config.yaml
n_layer: 12
d_model: 768
n_head: 4
n_kv_head: 2
head_dim: 128
d_mlp: 2688
vocab_size: 11252
activation: "swiglu"
norm: "rmsnorm"
norm_place: "pre"
norm_eps: 1e-05
positions: "rope"
rope_base: 10000.0
rope_fraction: 1.0
qk_norm: false
attn_scale: 0.0884
bias: "none"
tie_embeddings: false
parallel_block: false
init: "normal"
init_std_qkv: 0.0164
init_std_o: 0.0
init_std_up: 0.0164
init_std_down: 0.0
optimizer: "muon"
lr: 0.00841
lr_mult_up: 1.39
lr_mult_down: 0.7
beta1: 0.95
lr_head: 0.005
grad_clip: 1.0
warmup_steps: 200
schedule: "wsd"
decay_fraction: 0.253
decay_shape: "linear"
final_lr_fraction: 0.0
batch_tokens: [131072, 262144, 524288, 1048576]
seq_len: 512
doc_mask: true
z_loss: 0.0001
train_tokens: 1502000000
steps: 3263
dataset: "wikipedia_en"
Each number is 500 + 25 x the weight over its row's rms, rounded and kept within 0 to 999. Layers, rows and columns count from 0. Numbers have three digits each. The size before them is the row's rms in percent of the matrix's.

# layer 3 MLP down (transposed), 2688x768, rms 0.0254, rows 2203-2225, columns 96-191
092:479489537499508532504534484507507537500490515495457490585455534511497464514496495475524473527500527517461536490504535516475516487492497494521470444544511437521476506496532481509489442467509456488534500513487487516513482476492480534433473504467495495499497497519492506520484488520482506554
087:486498519511502528473446493547507529460531497563524491501493530506505473508520498496535520526546502447516469518518502513501526501544514437492477493494525507491560505462539510520505535499473496574540509533479476478514517486483515552503517513515483509484526461502518473524535541493498471519
104:483494488516456472497522456526525489501515431490501507495498468499529509525509504536505511518501503476483501464518524463500483496485468460492556527520498493496553480484501480518490502476507527499533531477495510493502478507504521485498505531501491479511468499534493481503509489475466505488
097:482511473496485518502548473530497446502511484521508490482452508460525520522501468497501515536497521465526520497532541518485481504461512533507539546547478460511520523500455484522543539490511509487474519513501514517558507488527496478485556481494498502516534521436508442483501499475528510459
103:538521489469496570487510528469472490507500513529491512510499581465475478507477527472496518532521498537498493487521482452446480491523476480498500507508466499467456498525575489509468511508478505497481482477523497486525504470528475519549477483484493504505491488477487458490510499484495531452
105:527509502526512507484483483471455484574503519517476504465513485451516509507456528532492553522494530515486487500545521495517518511502512449521503500515509462502493520510526483525493473476533515461539465539489476482533476466477525494521488491508518467485502539547566503465525488553497500487
089:496484523495502497541503503528495457519468505489515482514490530541493528478485469459521501501512508474534500454463501499498509533495487554481494539506511507478509498525492502494475496476475508483516487546506476524473536494472509502482524499482527497499507525474502530484471442541520520489
097:486515499498494512512499508549509453463461470477507500503456532522491517518507498493523479470485506506502507478466492494527517521491492498475495506548451491496548477523489513520463528475542552491448488543496490501469478490530493492526499507566501498511468420453512476532593465525500508439
103:492499517519494479518460554510473481534499530557528486503487485491455509495518436492507486495497500494492502514545472550528484496490508503526471487476487492455497485505500513482512539486508509506493512508497517512491479498505495515520528506517531530526516510488503483504482509520504501541
095:470493476523550494537522509494493462462520464532482511510481479480526530515493486544528436518532508547503514494540545474500467493480503523538511559496560523516527481526514500482505503484502492522508487510504474483475503508517490485503516543468454438466550460491520506465538527524466500495
101:540448489486523522467535449513541498481474510522519483503504469485521534479512510475498489508509454472493528496476495476467501497507495522486528524497499513514485495506487491482525527506488489517491542529494470471518510487421535458501477491481482497544555485449521501512488509520478498489
100:482488492509519507489502530519480500484491488464516484525495495472477444504535490487515501495547494511493513505488517509507468480489503533489510518491513528465521509489567517487500519534515490505534500483492512472512525532574561525501489509524500540480532491499517465450490450531513523501
104:514469497486502510474509513522475478451495466501500499518442484496505479488477481482517548543472536554522496515497525467491532484479501555441503538474485522501509456494491491490478488521509506551419492531458544448501501493508529540511530490485576503477468540516528477495519486501518514468
103:479517519491519536486527511520474487572522476474487463466471537468492468526521548514485512538508510510523504517524522438504484500497505484483501486531453515545519481475519457516489542490512494462499527519483490448483526553497518499508491463469517467473486487526521458508480483501507460504
088:511494497575520521515489539472474518480479526476533493483482537478471472470473498528488493524507516497504492490448487499484476494461509490447484500492521553455497482520495488500501522451539513496514479487510492489540483505461483485529529515505474489465510501470467440481543494484472479491
112:475474485536451489476520476503538483525480520509538523480512513517474463505457456465507490500472524479518509498451497475454469528504473533505510545505482522567480501508521488490475461520503502557418482479513464498491504479485486452504489506503495486522522482484502496535477533499497502494
099:519480504479502473507501524489477461528505515484544540486472484481528488490543549475504488467498511512466445534497491495487494530515506478502470465496452481531500461493437502530444515527515514509513549469453533502506505524490547499497529546543505471494530459492494505539514467490478481512
093:516544454476495503525491463518477510493491493498509513467451468528493484432527455456511488520514542489527486554504496497440519491508524531544500509499502512511538484490497524512519455518510534474470485479495454470490509536496457474497514497511505524470529555515468538470503500519506544464
105:467498484492529487512552507479532507517536515532527493532464495501487480500528525485512506510458505492509494533511500515510494491477504508488489508536502465515489530468499516497505458512501483513485477526461478508510508518475517493504507509484499505522480488461493498513488473517488497456
102:525509507485486497506514504511532487520514497458496456546505502504504497487518493458543498534501481534517512504526526474505510516530542494534517492490475475492492521493495493466469530480494477488517514518471483472485533520455478529458515558485459515492515491531459501519523510498513504517
099:471499452489513480501508474488441482518547522526499506556488564544487499503458499530505536530446487499500530543514497487470487427533522505475449510516461489514518469495532520497511558525465485493514529517485552494504482496515499496518551502479526482509525479499479499502502535505503523480
101:497520476502470518485499491491553508513501475470464465467496504477496532501524508475480513502484523496503492486536546506471483545486506490518468486454493490469485502490469463488495522500500473475533519478508518511545520542503484537510471483497497513532453473514467465491483477508460494527
103:465513505514531470493574488512476494506504485458502505458501513514494475497503542473485499478467479495496520510499505529501476494519517503508495482472488477504477492532533510486487507508525531510508503468508503519513502509521531541501489490479482500537464488503516533541522498489466498520
# layer 3 MLP gate, 2688x768, rms 0.0975, rows 2204-2226, columns 96-191
086:494538468524500496472502504510474560517456474481480453519476503497500525511513533514559475475462484491512500487450463485531455503455508491491504515497489509483495435533444525464508499473501469460489467471493493528493482479518506494539523497510492487460471490508475496483497481503526478549
097:525539481511498504537520496465514504501485503459498500490548518498460505471477492494495476504530514488494471505505491525498504557512533528527549492487513467507493552474513480482486518505483513519464465501533551496484513505524498509471497497474503480504518484486521498502496483527496480534
103:503523476535489518461508509511527450482563504513572490500496468508475562510532489458513505441517519494535468485517494522474469466518492494455509518497484545519498499524487514534508504454481504513547498550538514471490520505483517507462480513502495487499479501501514441520504498512511469462
106:513527496535490519517479497473516494523512499477494508518465517479470526508514476521510489501473458525539499512548529564514497509532481468484476503514512503508507528489501563446474486472533499486456482477512496476489534481492495510466489546487524488485489501528498441505490510496504485441
102:496490523497500505493492488502506450472530522458450513471514462503512495466537494494514501534501513498492522546515449469478558479490457517490496479503486527492501502466508493496493563469515538474500512503526509478530535488467525500465494483466526520532480516489515523503514476484509471511
089:490460534491477498528516519524491468532508523509527501502494514504482500483493493499508493498500464482513511528511509499503569500497479485522489473504455482473517503478458476480515481481501522477467491452474468476511504532561538517516465507466478543440500511495496513554495499447546515503
098:509497499504518499487497519522521485521500476488478518511476473502454465526522462448500496493499513493529527515506473491470489537485468445485497500464502516505499526496549486486420483514472519516486494503540441528492491508527497481506478497533502494487533473514501540514523525483473492515
103:478481504494542501534472486480495508490523485552537531516510496516514498512548451470486497490549446443483507459504473517514509512491499508527471464452511491495520525552451526529515472481521501482476504494547536513536520533506494502487458476514493533576515495482536469496508486532454494480
093:488558502527515512479474516520494497472441499428515521489492491476499465548495495500513455491550488463505494486547528496522488481494497510505557497470521528474548534499474481432443531483494461509486515496522504494524530489515489531482504467474464480463518487483509532538447547554496496482
097:444503512511521481503508505503537497515577512503479500532476523524497507496529455511475487496503498497549463565540518521559469518510484480525481490472438485505525521518484512524458528469490531484502501490509492506502491494527500467487462486499482515462485537534466505460487543476518457503
102:505462470470502526533498489493505486464522472525508496555519518513503503509478465467522482501518493491474496538493496559514511509507472544509493476533455496525493487507510491523529492506530522489507529491506495538523519487526484482522455531481523470516472480468536495484550501498525558506
099:519521494532483475478526541483493467506542499489512466508475532492507468465489507491560473465517524498469521496491491500518514513494509525510538506494543545495498513475558511541498504490499493490506563479500475517483511511507462501498503480526506516512541466509559467496508471491452470489
100:473498506531490561480517498536481514503452536483529458502484497517433488515492498481518514499569498500494513493466442525497464463471483510478458482503521495521513482573474471513520522500537504498513514501541512524492527501449459454489497481492500448480463483484513503482527472507545469472
090:525501488516510511503507524548561500505479520524520541485542521500511522516487468497509493562492481475489499479447460505513507495446488476482513485485513559477491469511510499490473497535521511463463523501526542479513505445544477486493487525491473482508479513524489476459464498519467513480
103:513514463505460492500490470548517490448495481529462511502466520479493517510509496455476547523542517468492507491551511501513506552473529511505538510500470521509516494489488478494461496544470471513534503524493486499456476478509486543492521485504462503502496498491505517502479536462486506481
098:507497494534478483522486495485540489477515477477561506508511550497502470516487481499518523483471494500499468507498478524524499490545505479495479526448482462473481507476480518475491510495503494475534459483490486470490481475554477490497495480521506522480491476472496548519530511521519481512
087:500484439457539498514487536494492501460559490502504504522526528497521478500521525486489518500524502523513534484521461514489484520517505457482480466518471521509459509495469491481507473488461468505477459473445513526461464506490524514508481539495560531495519504485503540513507505508512467522
107:494499484489527509472495441456551524534524499488468486483466531514515448488497476484509507476506487488491491486483484499505501498499527491495534473519513528467465479495536504495470498501522516514454491503510475498473529493528479514505476500504498489455516478483498534450547481459472508521
104:558539487499479473488555528482498505462473482557531510546477505501499528478496511479494508501451485532487472503492499522489482515525476490525498508466469466415515492525521481524493550455501512504486492525448520488512515498484434549478491496480510483541488487488491468490502492501504490510
094:512546463529513489496500534502485469472466551494534518496489481509472507478534545495516498551508526493469492543563469520528486518447488485522511501521541506497500498478470454459501520492500515512480521441529502464493512563506534453474506511511511483483503478448510475491502466484525514506
104:485548461502521509462554485523495516506536524509487527523552479512537510506509501477547496474512511519486512533495436508507526465501545524482530511477500488530524548499487482485480495541513486466499438494501488557506567508496498540516525487493504533544529464516489476492477484503503531510
099:531546466479480510507452532556533503462499542503472477496496495487482489477469521481501486482519523519458506489485513514519467519522503466540499501464457512485543519475568559521500505500495505485508520514475454454473463495537542482468451484458475545502478473497531526536475491466472533506
094:464480499477503490517474499464481465533509512509493493519464490469522533579535512516492505543499489469508443502472511502530480498510525506520448508512517501466505517510465487550486542512505486511484455509498463478537492477489531485482498445476425498486506508509494504497488519516528486477
# layer 3 MLP up, 2688x768, rms 0.0994, rows 2204-2225, columns 96-191
089:474477514427507523508532495498498475520465487458469538522500450493517500484504508526516498495482489447525468511531473520524460520508461544523475518490489522553492479539502474483476515503484528503489499499502487513498470508484480506492496489448502492500513528515483519497480503491483511490
096:479498532485502484494495513523514486467493465500469494487488520498511512525535484511503515473459486496505484527515516486477475490478490524499478515513499546506529487488512512518524473519524489470507476488485479518458456516516504459487488491518528493479475485537470484501475521526496518506
101:536491520480464489487494506494550481509478529537496525521506427585503497509468472504471498464476524496488501503518519479511470521541542526490476484454497526536486514465520494523502490503461510450491478467478550496522480516502559546493498518494494518512521503510535524468505521505518523514
102:489440500535475531507494496519493485511444537445515501467479500473481509502516499501500518541528480518529513527491518527524517522499476483488506549478539512458486512583504498492513505511526482537493514533469477450512488495498509510520532489482470491468507464526524459541498528498525496508
106:488523520522551515502504525519502550512535501480467494456473517522465517517474529494504511499478491492504490485470510537519527500507519459498585449498511493536465547485474489505496506484477509510514508506498492477534469464497503546467550493509505529490464492524512470524490454504442490526
092:451507522484523491506531523511517546481479490514515514496520517523483450487461476447523502485531494513476505487501527514504498486500504490526513499572492478486504493515545494471513495515516514564494526499503457490470493474496518477498496526468479500503454489485464500512509471514460455542
096:517511536511510510510531490516523489511467515501480486460457514513474492456519478523466505480506486494553512590520503480512520525519505497469508447466548497475500497507540512485487527503462502524480528480502462484489508508504450534502511490482509534463511512523495523547474451507477506497
103:478448499501489545475483484517451528506495550514484500497476475515454480451480466538508491494524548506530548475496481480506538506530481512496454493521482495455458501535530513512469550502503499522490532513551544490522457579515472512475520461512489520482520495517495507478486454501507451534
097:520488494512512472522497485480504481495485531523511497516509500528499513452544501455480497491477489570460494514498514524490500474510503500489535478551550501538504503486511483519456489507554527475496463506487503479465503464486470501498501512481508450475504505554526531511518483505513529484
099:538489491461457511512459527507491492490442493527505520507480501492480510524511540534526453477513511505500491450484463502508493476488491488496506542537525520489504474461483469506522468510463502483500515476481465481451540468463515453515495501483521487497511495462504479514518473514450522510
103:469514474470543506501471506506527534464545512476492544531477549457490504478465488492485521475497483493509509527522441442524499489546488499479498517484516494500514508473523528538507449490515435468454450473527520508544484537504448487470515528507512468541499481510469501513533452511500528522
101:488486534486484531529471509451530489472501481511492562546493487553514502495562503518478509533473481530520503469501529517475461485486481507489492473465482456527531525473450489479525539498520472520518484527534547492476491471492490494491495510491532485508504483490503515499490495457479488505
101:492454489489464491546518505562505479547493496528501510492511495515514531519508485518477482508554476530510472510479503472483482466498518479507463515542482448541508491457522490487515524502521465462495503519539551457526491513489516503473515496501519467478491464535472479497519506496538476550
088:491509455433475498512461520544501521501481485502508498464477496492448510501513486492487498553513479512502493466505537501481459493519503520521493510461489525467529480489488528480489489496529493561491530524514545454489530493511495508499519467489461498465484498501519498461468488533513509471
111:427512467545417517495482475498514517527450510520489501513527533504455478529509481486495500475512494501477502461492476498466520498451483516489483533519493518514509507502484509472515474508513477476478469470487477505494515508490511502515481509516490537466478497464493522491470524527483532487
102:532477531488527523518539504490509550477479517498500533496560510523499510505500496520513466503532503527506459506484502487478548499531525443536515485488490502511505442496525484462525525515531515499514482482489473456489467477487505493487509487546470461487554491486524461504531481490463508559
087:495495497518481506517507492513513527476531506482502513469511517527515465522532500516474501496503490500500518478505497489499484526496524476494481497495468479502468517511486499460452511408508499504508521515422495539477517480485530527492475472453526533499530479530444531466516485472534516461
106:495515491528533500502541518464479492482543480502531518488530442475531536498541528514530472567485490498506501533525467512467501539490531503488539498480494464512453511517517514519523505484483476507475488519501513493447514514496483536514511514478499521461442508485508494507476519468511534491
101:511482471514509507519496509501531477477492533497484526492516529486496530515487561481492494526475517486470455531503507506534520481519532506568493511533471526473511489506483495486512544476500480508509496495464473521495499484475510461458505516493499523471481495557508492495486495480534469520
092:509496525523505479516535485510520463490512492497453511486510536492497532543471460476454508474472484496495518482406537502490476514507545521520472499506465539521501492526517510474574458515469462532492489528476512578512511496524491546490472477496527547531478495485545530454538505532476503452
104:475495522491499490461491481473507512487492530500495470467496538482524486480475512516424523514511480485472454484533568506469505529485510441488516484503500488461428469587480540490471487511518496485470535531502484481503485489464465506512502511524486467512477544508531518484500503445485492512
098:505512481506470522506552504507462479503454514468506545492489526518503497476514511498503474549459484487499494536515527516514477556516518503505464479513477477474505486498473446488469546487476494537487482480495503502497527523494513502503492489506478540528500510507503475522487508533550514512